config.toml
num_hidden_layers = 15
hidden_size = 160
num_attention_heads = 5
num_key_value_heads = 5
head_dim = 32
intermediate_size = 448
vocab_size = 8192
hidden_act = "swiglu"
norm = "layernorm"
norm_place = "pre"
norm_eps = 1e-05
positions = "rope"
rope_theta = 10000.0
rope_fraction = 1.0
qk_norm = false
attn_scale = 0.177
bias = "qkv"
tie_word_embeddings = true
parallel_block = false
init = "orth"
init_std_qkv = 0.0359
init_std_o = 0.00656
init_std_up = 0.0359
init_std_down = 0.00392
optimizer = "adamw"
learning_rate = 0.0017
lr_mult_qkv = 0.4
lr_mult_up = 1.04
beta1 = 0.9
beta2 = 0.95
lr_head = 0.00689
max_grad_norm = 0.5
warmup_steps = 569
schedule = "wsd"
decay_fraction = 1.0
decay_shape = "linear"
final_lr_fraction = 0.02
batch_tokens = 16384
max_seq_len = 512
doc_mask = true
train_tokens = 152000000
max_steps = 9278
dataset = "wikipedia_en"
Each number is 128 + 24 x the weight over its row's rms, rounded and kept within 0 to 255. Layers, rows and columns count from 0. The size above them is the row's rms in percent of the matrix's.

# layer 9 MLP down (transposed), 448x160, rms 0.07, rows 424-430, columns 0-159
size [ 98  92  94  99  99 103 101]
[[106 116 140  90  95 140 174 106 107 158 165 171 146 165 122 162 118 108 130 114 100 151 126 107 189 144 115  75  68 136  78 136 115 121 137 121 141  82 147 135 127 123 123 103 161  92 112 107 129 137 100 116 127  70 110 128 146 139 106 151 123  90  91 124 155 128 146 120 112  56 147 168 149 132 148 176 144 123 136 114 140  80 138 137 133 116 131 113  80 138 150 156 135 146 126 107 181 116 161 159 146 126 159 133 138 123 137 108 122 104 140 110 129 165 157 119 149 136 157  99 108 129 144 132 122 110  99 122 102  81 136 126 121 128 127 167 159 108 167 144 111 139 135 130 101 104 121 129 141 144 141 135 136 122 147 161 148 112 102 133]
 [127 105 123  94 123 115  99 150 154 130 102 137 128 187 106 122 143 111 152 117 138 150 147 148 102 102 151 129 105 153 107 116 117 139 106 143 134 151 140 170 153 148 122 143 147 152 137 101 106  98  89 135 132  88 145 121 132 131 143  85 182 121 160 100 154 126 126 145 169 101 144 144 126 139 118 118 128  86 107 169 111 112  87 116 122 152  86 128 139 129 165 115  80 122 137 107 128  82 121 161 125 139 169  99 101 147 106  87 127 154 122 101 172 104 173 118  99 106 129 134 157 117 137 152 152 140  94 176 108  98 131 115 143 107 152 136 125  90 156 106 114 145 108 105 100 126 149 117 116 143 159 209 133 136 105 120 155 117 150  94]
 [149 106 142  84 132 145 121  77 142  96 128 114 104 114 129 123 155 137 134 171 134 136 121 147 102 152 111 103 119 156 124 159 133 133 133 160 169  93 106 117 101 109 154 119 138 134 119 168 133 101 109 105 204 117 186  84  94 115 135 134 117 115 130 101 144 121 114 180 120 135 133 124 111 116 171 141 105 150 116 126 133 100 118 153 102 124 143 122 135 105 150  94 109 153 132 125 153 124 102 135  80 140  85 126 118 153 144  90  97 144 135 126 140  91 156 144 131 171 150 128  85 138 172 129 105 178 117 123  94 135 118 124 101 169  91 115 131 112 142  87 134 129 179 142 157 173 117 111 134 133 117 105 131 166 163 115  91 141 144 127]
 [141 135 134 154 147 158 124 156 126 145  89 127 115 121 122 124 181 154 125 112 114 124 157 120 165 156 120 213  98 147 117 115 105 104 122 135 152 149 123 143 138 145 100  47 126 113  89 112 136 146 139 118 134 107 124 118 151 159 121 131  98 100 131 128 146 115  93 117  55 102 114 145  92 140 127 160 148 166 105 169 141 159 131 112 122 111 137 145  90 125 133 115 138 124 148 108 117 111 144 115 119 109 154 104 113 168 144 126 125 164 136 135 149  92 106 143  83 130 139 126 153 106 125 131 124 100 140 103 112 100 129 138 132  94 162 142  83 143  73  88 158 112 129 123 122 127  89 146 125 151 122 124 127 142 200 131 142 156 123 165]
 [121 161 156  79  91 155 138 118 135 126  93 134 144 114 134 154 124 138 161 134 127 133 105 158 149 136 100 102 147 114 100 122  81 116 114 137 111 142 141 111 122 158 113 165  92 138 173  89  80 132 119 142 165 136 108 107 129  97 132 174 143 100 133 126 122 155 170 116 149 143  95  97 104 182 124 142 112 141  78 130  86 105 100 125 109 160 121 141 127 124 143 146 144 160 130 113 121 112 162 119  93 149 128 124 144 153 126 124  92 119 128 129 151 110 121 125 125  95 173 101 145 149 152 143 119 171 147 118 107 125 141 106  93 159 185 135  94 131 101 121  65 145 172 173 102 154 123 165 117 151 125 131 132 168 124  91 112 111 119 134]
 [134 174 104 109 152 164  97 126 124 145 115 115 143 129  77 106 131 135 172 152 146 115 148 149 178 137 108 102 134 125 129 114 133 126  87 145 128  81 131 102 139  98 127 137 129 171 128 156 102  99 141 135 113 117 153 101 159 116 143 164 119 130 139  68 184 169 111 147 133 138 127 110 147 117 122 160 112 105 133 126 129 141 109 190 116 125 122 143 128 134 116  80 153 127 135 157 140  99 164 109 120  88 173 122 157 100 114 127  89  87 170 111  92 130 118 133 149 130 149 112 135 164 106 144 174  79 161 137 145  60 126 107  97 132 133 130 154 113 106 141 130 110 115 119 101 146 111  95 164 138  99 110 115 126 148 129 136 113 149 135]
 [125 112  90 142 156 146 170 145 158 155  97 161 133 129  72  90 155 137 145 123 150 124 144  96 133 107 169 121 132 164 160  90 134 167  92 151 147 136 120 142 149 117 156 107 122 104 138 159 122 112 109 107 147 119 139 118  70 153 149 116 144  98 118 145 109 132 189 115 141 132 141 128 115 156 107 121 142  84  76  83 114 120 151 142 114 131 167 125 135 106 137 133 108 112 175  90 154 125 103 127 106 131  86  72 135 110 140 127 131 154 127 148 132 126 133 126 117 122 126 126 115 157  79 147 149 144 120 168  98 156 135 135 123 156 146 134 145 151 143 137 113 101  73 129 102 117 138 153 113 128 136 191 120 103 161 164 123  95  96 110]]
# layer 9 MLP gate, 448x160, rms 0.0801, rows 425-431, columns 0-159
size [ 91  90 105 104  90 101  97]
[[113 112 184 111 155 181 154 102 123 165 132 105 144 136 113  78 129 165 126  84 118 106 156 122 119 102  79 129 110 145 123 122 136 141 160  93 119 128 130  77 141 178 162 140  91 145 127 137 149 109 120 108 148 130 183 157 125 118 102 127  90 113 104 152 142 131 118 136 109 136 151 126 143 119 137 154 112 105 137 127  98 112 165 137  74 114 143 148 153 138 139 137 107 149 133 128 140 146 154 135 141 118 110 146  87 113 101 117 134 131 123 128 135 130 120 126 137 107 153 160 144 161 167 127 127 188  93  92  98 142 118 170 126 104 157 107 146 101 119  68 154 115 118 123 131  79 167  94 143 120 112 104 168 124 163  96 144 160 134 139]
 [127 149 100 175 124 119 120 126 139 137 119 138 106 120 168 140 169  81 121  83 141 111 136  41 124 113  99 111 105 123 111 134 132 119  88 102 116 120 158 148 149 140 124 124 159 103 147 112 120 172 152 164 129 173 100 133 147 155  97 140 127  81  98 147 150 113 126  57 125 113 141 177 139 147 122 134 130 160 156 125 126 169 114 140 123 152 135 178 158 128 142 155 159 157 152 136 127 108 140 154 155 156 150 118 152 123 122 130 125 131 117 104 148 115 124 122 129  93 133 114 129 114 144 133 113 155  91 127 125 133  97 102 123 157 120 149 176 129 149 136 143  95  78 173 111 129 172 114 160 118 133 134 101 112  74 107 159 133 132 131]
 [100 193 142 162  95 163 137 130 108 179 106 132 164 139 152 132 113 147 141  78 117 143 130 131 140 128  99 137 100 124 118 158 143 141 152  87 113 171 104 128 151 125 105 100 101 140 115 105 107 133 119 134  96  99  86 107 126 124 158  71 132 132 146  94 127  96 136 128 130 114 175 139 126 113 143 134 116 143 121 133 147 161 142 121 112 105  95 149 123 115 129 127 118 164 114 136 154  90 143 125 141 143 128 117 146 179 154 131 137 129 150 130  55  95 108 139 138 108  93 180 176 121 111 130 103 113 124 123 157 159 107 137 146 100 153 111 129 124  53 128 102 134  99 134 134 147 105 146 162 117 107 118 111 181 159 136 154 144 134 152]
 [ 90 154 109 135  89 152  80 118  90 166 126 136  96 107 147 159 140 130 159 118 135 160 152 140 143 148 161 149 120 104 154 145  88 172 128 133 143 123 129 117 115 147 145 134 101 172 126 116 115 118 110 151 130 125 133  78 126 125 123 137 148 125 145 102 136 108 120 139 152 126 116 142 139 112 114 126 143 118 155 148 144 131  94 136 123  98 134 110 116 148 134 125 108 150 138 123 110 124  95  96 106 202 109 128 120 145 124 152  71 146 102  64 140  94 100 178 175  95 171 165 137 170 131 100 146  90 151 116 137 135 114 151 135 137 168 119 159  51 116 126 137 166  96 125 103 144 104 138 150 137 116 113 140 141 135  79 117 120 131 114]
 [126 137  87 156 111 153 145 135  95 115 117 127 166 134 106 141 152 119 157 148 109 102 131 125  94 166 116 162 152 127 111 155 119 116 133 116 126 120 123 104 177 183 155  83 149 109  88 128  89  92 114 107 141 150 169 123 102 138 166 132 124 128 114 127 167 117  74 105 124 116 126 114 150 129 160 116 145 119 146  96 132  94 132 148  94 103 123 120  71  87 132  87  87 146 126 134 132 151 157 136 119 126  89  89 101 131 102 117 131 135 145 117 136  73  81 145 155 108 145 152 169 140 111 141 117 151 125 122 131 126 134 143 170 116 134 192 127 107  97 113 156 144 113 143 160 181 141 144 167 124 132 141 139 102 165 141 102 129 115 135]
 [109 121 140 121 121 151 161 136 134 174  95 130 145 128 135  88 122 120  95 122 131 125 122 102 126 133 139 159 134 129 102 121 108 112  87 129 144 155 114  96  81 109 139 116 119 140 129 114 112  96 142 110 109 142  81 149 150 193 138 116 131 144 181 168 117  98 120 163 134 118 131  88 160 145 136 149 109 168  82  90 132 120 111 127 123  97  90 162 152 129 149 160 134 168 124 115 180 107 139 130  81 162 156 103  93 129 171 151 105 120 173 112 130 122 132 150 118 168 116 137 151  90 111 146 159 124 140 140 138 154 124 105 146 163 116 110 111 133 136 109  99 148 101 121 155 174 120 149 126 141 108  91  72 161 173 145 127 108 133 124]
 [109 117 104 127 156 142 105 126  65 147 118  91 140  56 135 122 179 128 128  71 138 125 122 145 169 105 132  99 121 133 132 116 145 129 123 161 135 134 168 149 151 121 112 115 109 161  96 118 114 174 116 141 114 164 143  89 128  78 105 131 140 111 136  83 151 127  86 103 140 125 119 134 105 156 100 148 141 161 153 151 110 125 184 140 107 152 121 155 155 134 160 139 150 149  92 148 114 124 108 122 111 130 142  88 147 127 123 139 120 128 158 156 124 167 155 149 126 140 122 114 121 129 143  96  67 180 110 117 109 138 126 128 121 112 118 128  62 124 126 131 114 148 135  88 143 137 130 138 113 132 117 102 120 128 139 153 113 180 154 179]]
# layer 9 MLP up, 448x160, rms 0.076, rows 425-430, columns 0-159
size [ 93  95  99  99 101 101]
[[121 163 144 131 172 142 156 122 100 185 157 126 155 105 127 138 105 133 151 102 142 123 163 137 145 117 107 124 147 157 148 158 135 106 155 121 188 124  98  81 142 125 157 139  93 110 140 142 131 127 148 123 116 106 126 188 130 153 134 121 121  70 118 131 130 115 112 101 116 128 130 163 110 126  99 109 136 122 146 131  86 135 135 129 120  82 129 142 147 161  87 143  97 143 144 149 143 135  79 140 100 119 156 128 103 132 179 123 132 153 130 137 105 157  87 119 149 101 128 148 125 129 133 176 120  99 101  91 165 119 114 175 164 123 154 177  76  98  95 122 112 135 132 136 105 126 113 123 141  66 114 104 139  94 145 112 160 146 117 121]
 [122 104 138 125 140 127 159 120 102 113 144 122  98 119  78 112 101 152 136 138 130 153 111 142 124 110 155 126  86 140 132 111 116 114 151 119  84 152  91 125 105 132 110 114 142 125 150 119 161 133 120 154  98 143  67 113 130 102 159 100 149 122 164 143 100 116 153 130 101 171 111 163 130 160 137 157 166  97 153 140 152 167 125 131  94 112 137 163 116 146 160 111 135 112 128 111  95  94 123 117 200 127  91 156 167  83 148 134 151 137 111 120 148 108 134 133 106 115  71 140 161  91 127 143 140 140 157  77 146 105 155 138 140 116 147 133  99 137 112 113 117 153 124 112 107 109 111 138 149 166 104 196 148 129 145  99 141  95 109 162]
 [145 161  73 169 160 131 117 133 157 113 133  94 113 175 111 133  88 116 100 142  93 108 154 124 130 107 103 157 119 110  97 143 132  99 140  76 168 109  83 147 136 136 123 154 166 105  99 148 120 137 151 104 106 170 159 135 129 147 117 147 141 142 124 129 164 143 123 102 131 117 149 178  85 136 104 115 106 123 175 149 136 103 111 145 150 127  93 126 144 152 120 105 134 133 119 167 116 138 135 152 132 112 119 120 110 162 170 109 139  88 133 141 151 160 166 126 102  92 156  80 104 132 126 131 120 128 119 130 100 107 131 153 147 106 115  86 130 128 158 148 130 128 104 104 158 152 124  84 100 116 133 104 126  66 159 156  92  89 126 149]
 [137 140 106 194 110 128  90 123 124 149 122  85 154 164 166 170 129 153 162 135 150 129 149  91 137 160 130 127 104 115 133 138 138 118 109 138 186 136 131  95 122 132 115 111 143 175  95 128 162 100 130 101 107 153 162 141 115 149 154 114 121 133 104 136 120 110 110 149 107 155 115 100 152 117 146 151 167 151 103 120  77 114  87 177  93  58 141 133 133 134 155 119 125 113 113 162 141  99  88 116 124 112 126 119 171 132 106 136 146 127  84 143  97 120 166 134 133 108 138 137 120 150 108 122 149 117 113 156 137  98 139 133 140 118 167 116 150  72  78 106 139 151 118 118 153 148  92 110 153 121  77 134 136 133 135 119 144 151 153 144]
 [126 112 122 157 115 116  99 125 111 130 128 114 124 116 110 110 110 200 119 103 130  91  77 125 143 139 106 141 122 124 132 114 125 125 125 146 136 181 138  90 144 102  98 120 124 162  91 131 149 108 140 113 148  92 128 113 144 107 135 123 123 133 126 106 155 154 125 135 111 155 157 166 125 134 124  99 111 165 134 105 117 156  89 140 172 138 133 161 153 180 135 122 177  88 149 147 133 119  55 140 116 143 149 119 110 160 159 119 133 101  88 146  87 112 124 118 170 152 114 141 159 123 114 106 143  96 121 148 131 144 149 139 182 144 139  70 142 109  66 132 135 170 143 131 127 121 112 134 148 167 111  96  87 117 151 148 102 117  96 131]
 [ 87 126 149 105 167 198 140 107 158 137  94 159 147  98  69  97 121 154 113 137 134 121 156 142 123 141 172 171 136 150 105  77 121 137  94 147 116 135 105 160 134 120 111 144 120  98 105 123 134 150 110 133 125 153 150 121 155 112 137 126 151 137 120 154  83 120 173  77 156 125 134 144 139 136 120  91 123 107 120 124 165 161  96 128 122  87 108 156 126 118 158 153 135  91 131 126 174 138 118 163 128 120 112 127 154 123 146 105 101  93 150 142 129  96 109  92 137 148  82 127 144 131 104 117 167 125 120 131 100 126 143  93 143 148 132 166 141 142 155  97 135 130  89 136 136 122 166 173  81 132 103  74 136 131 106 129 116 115 121 112]]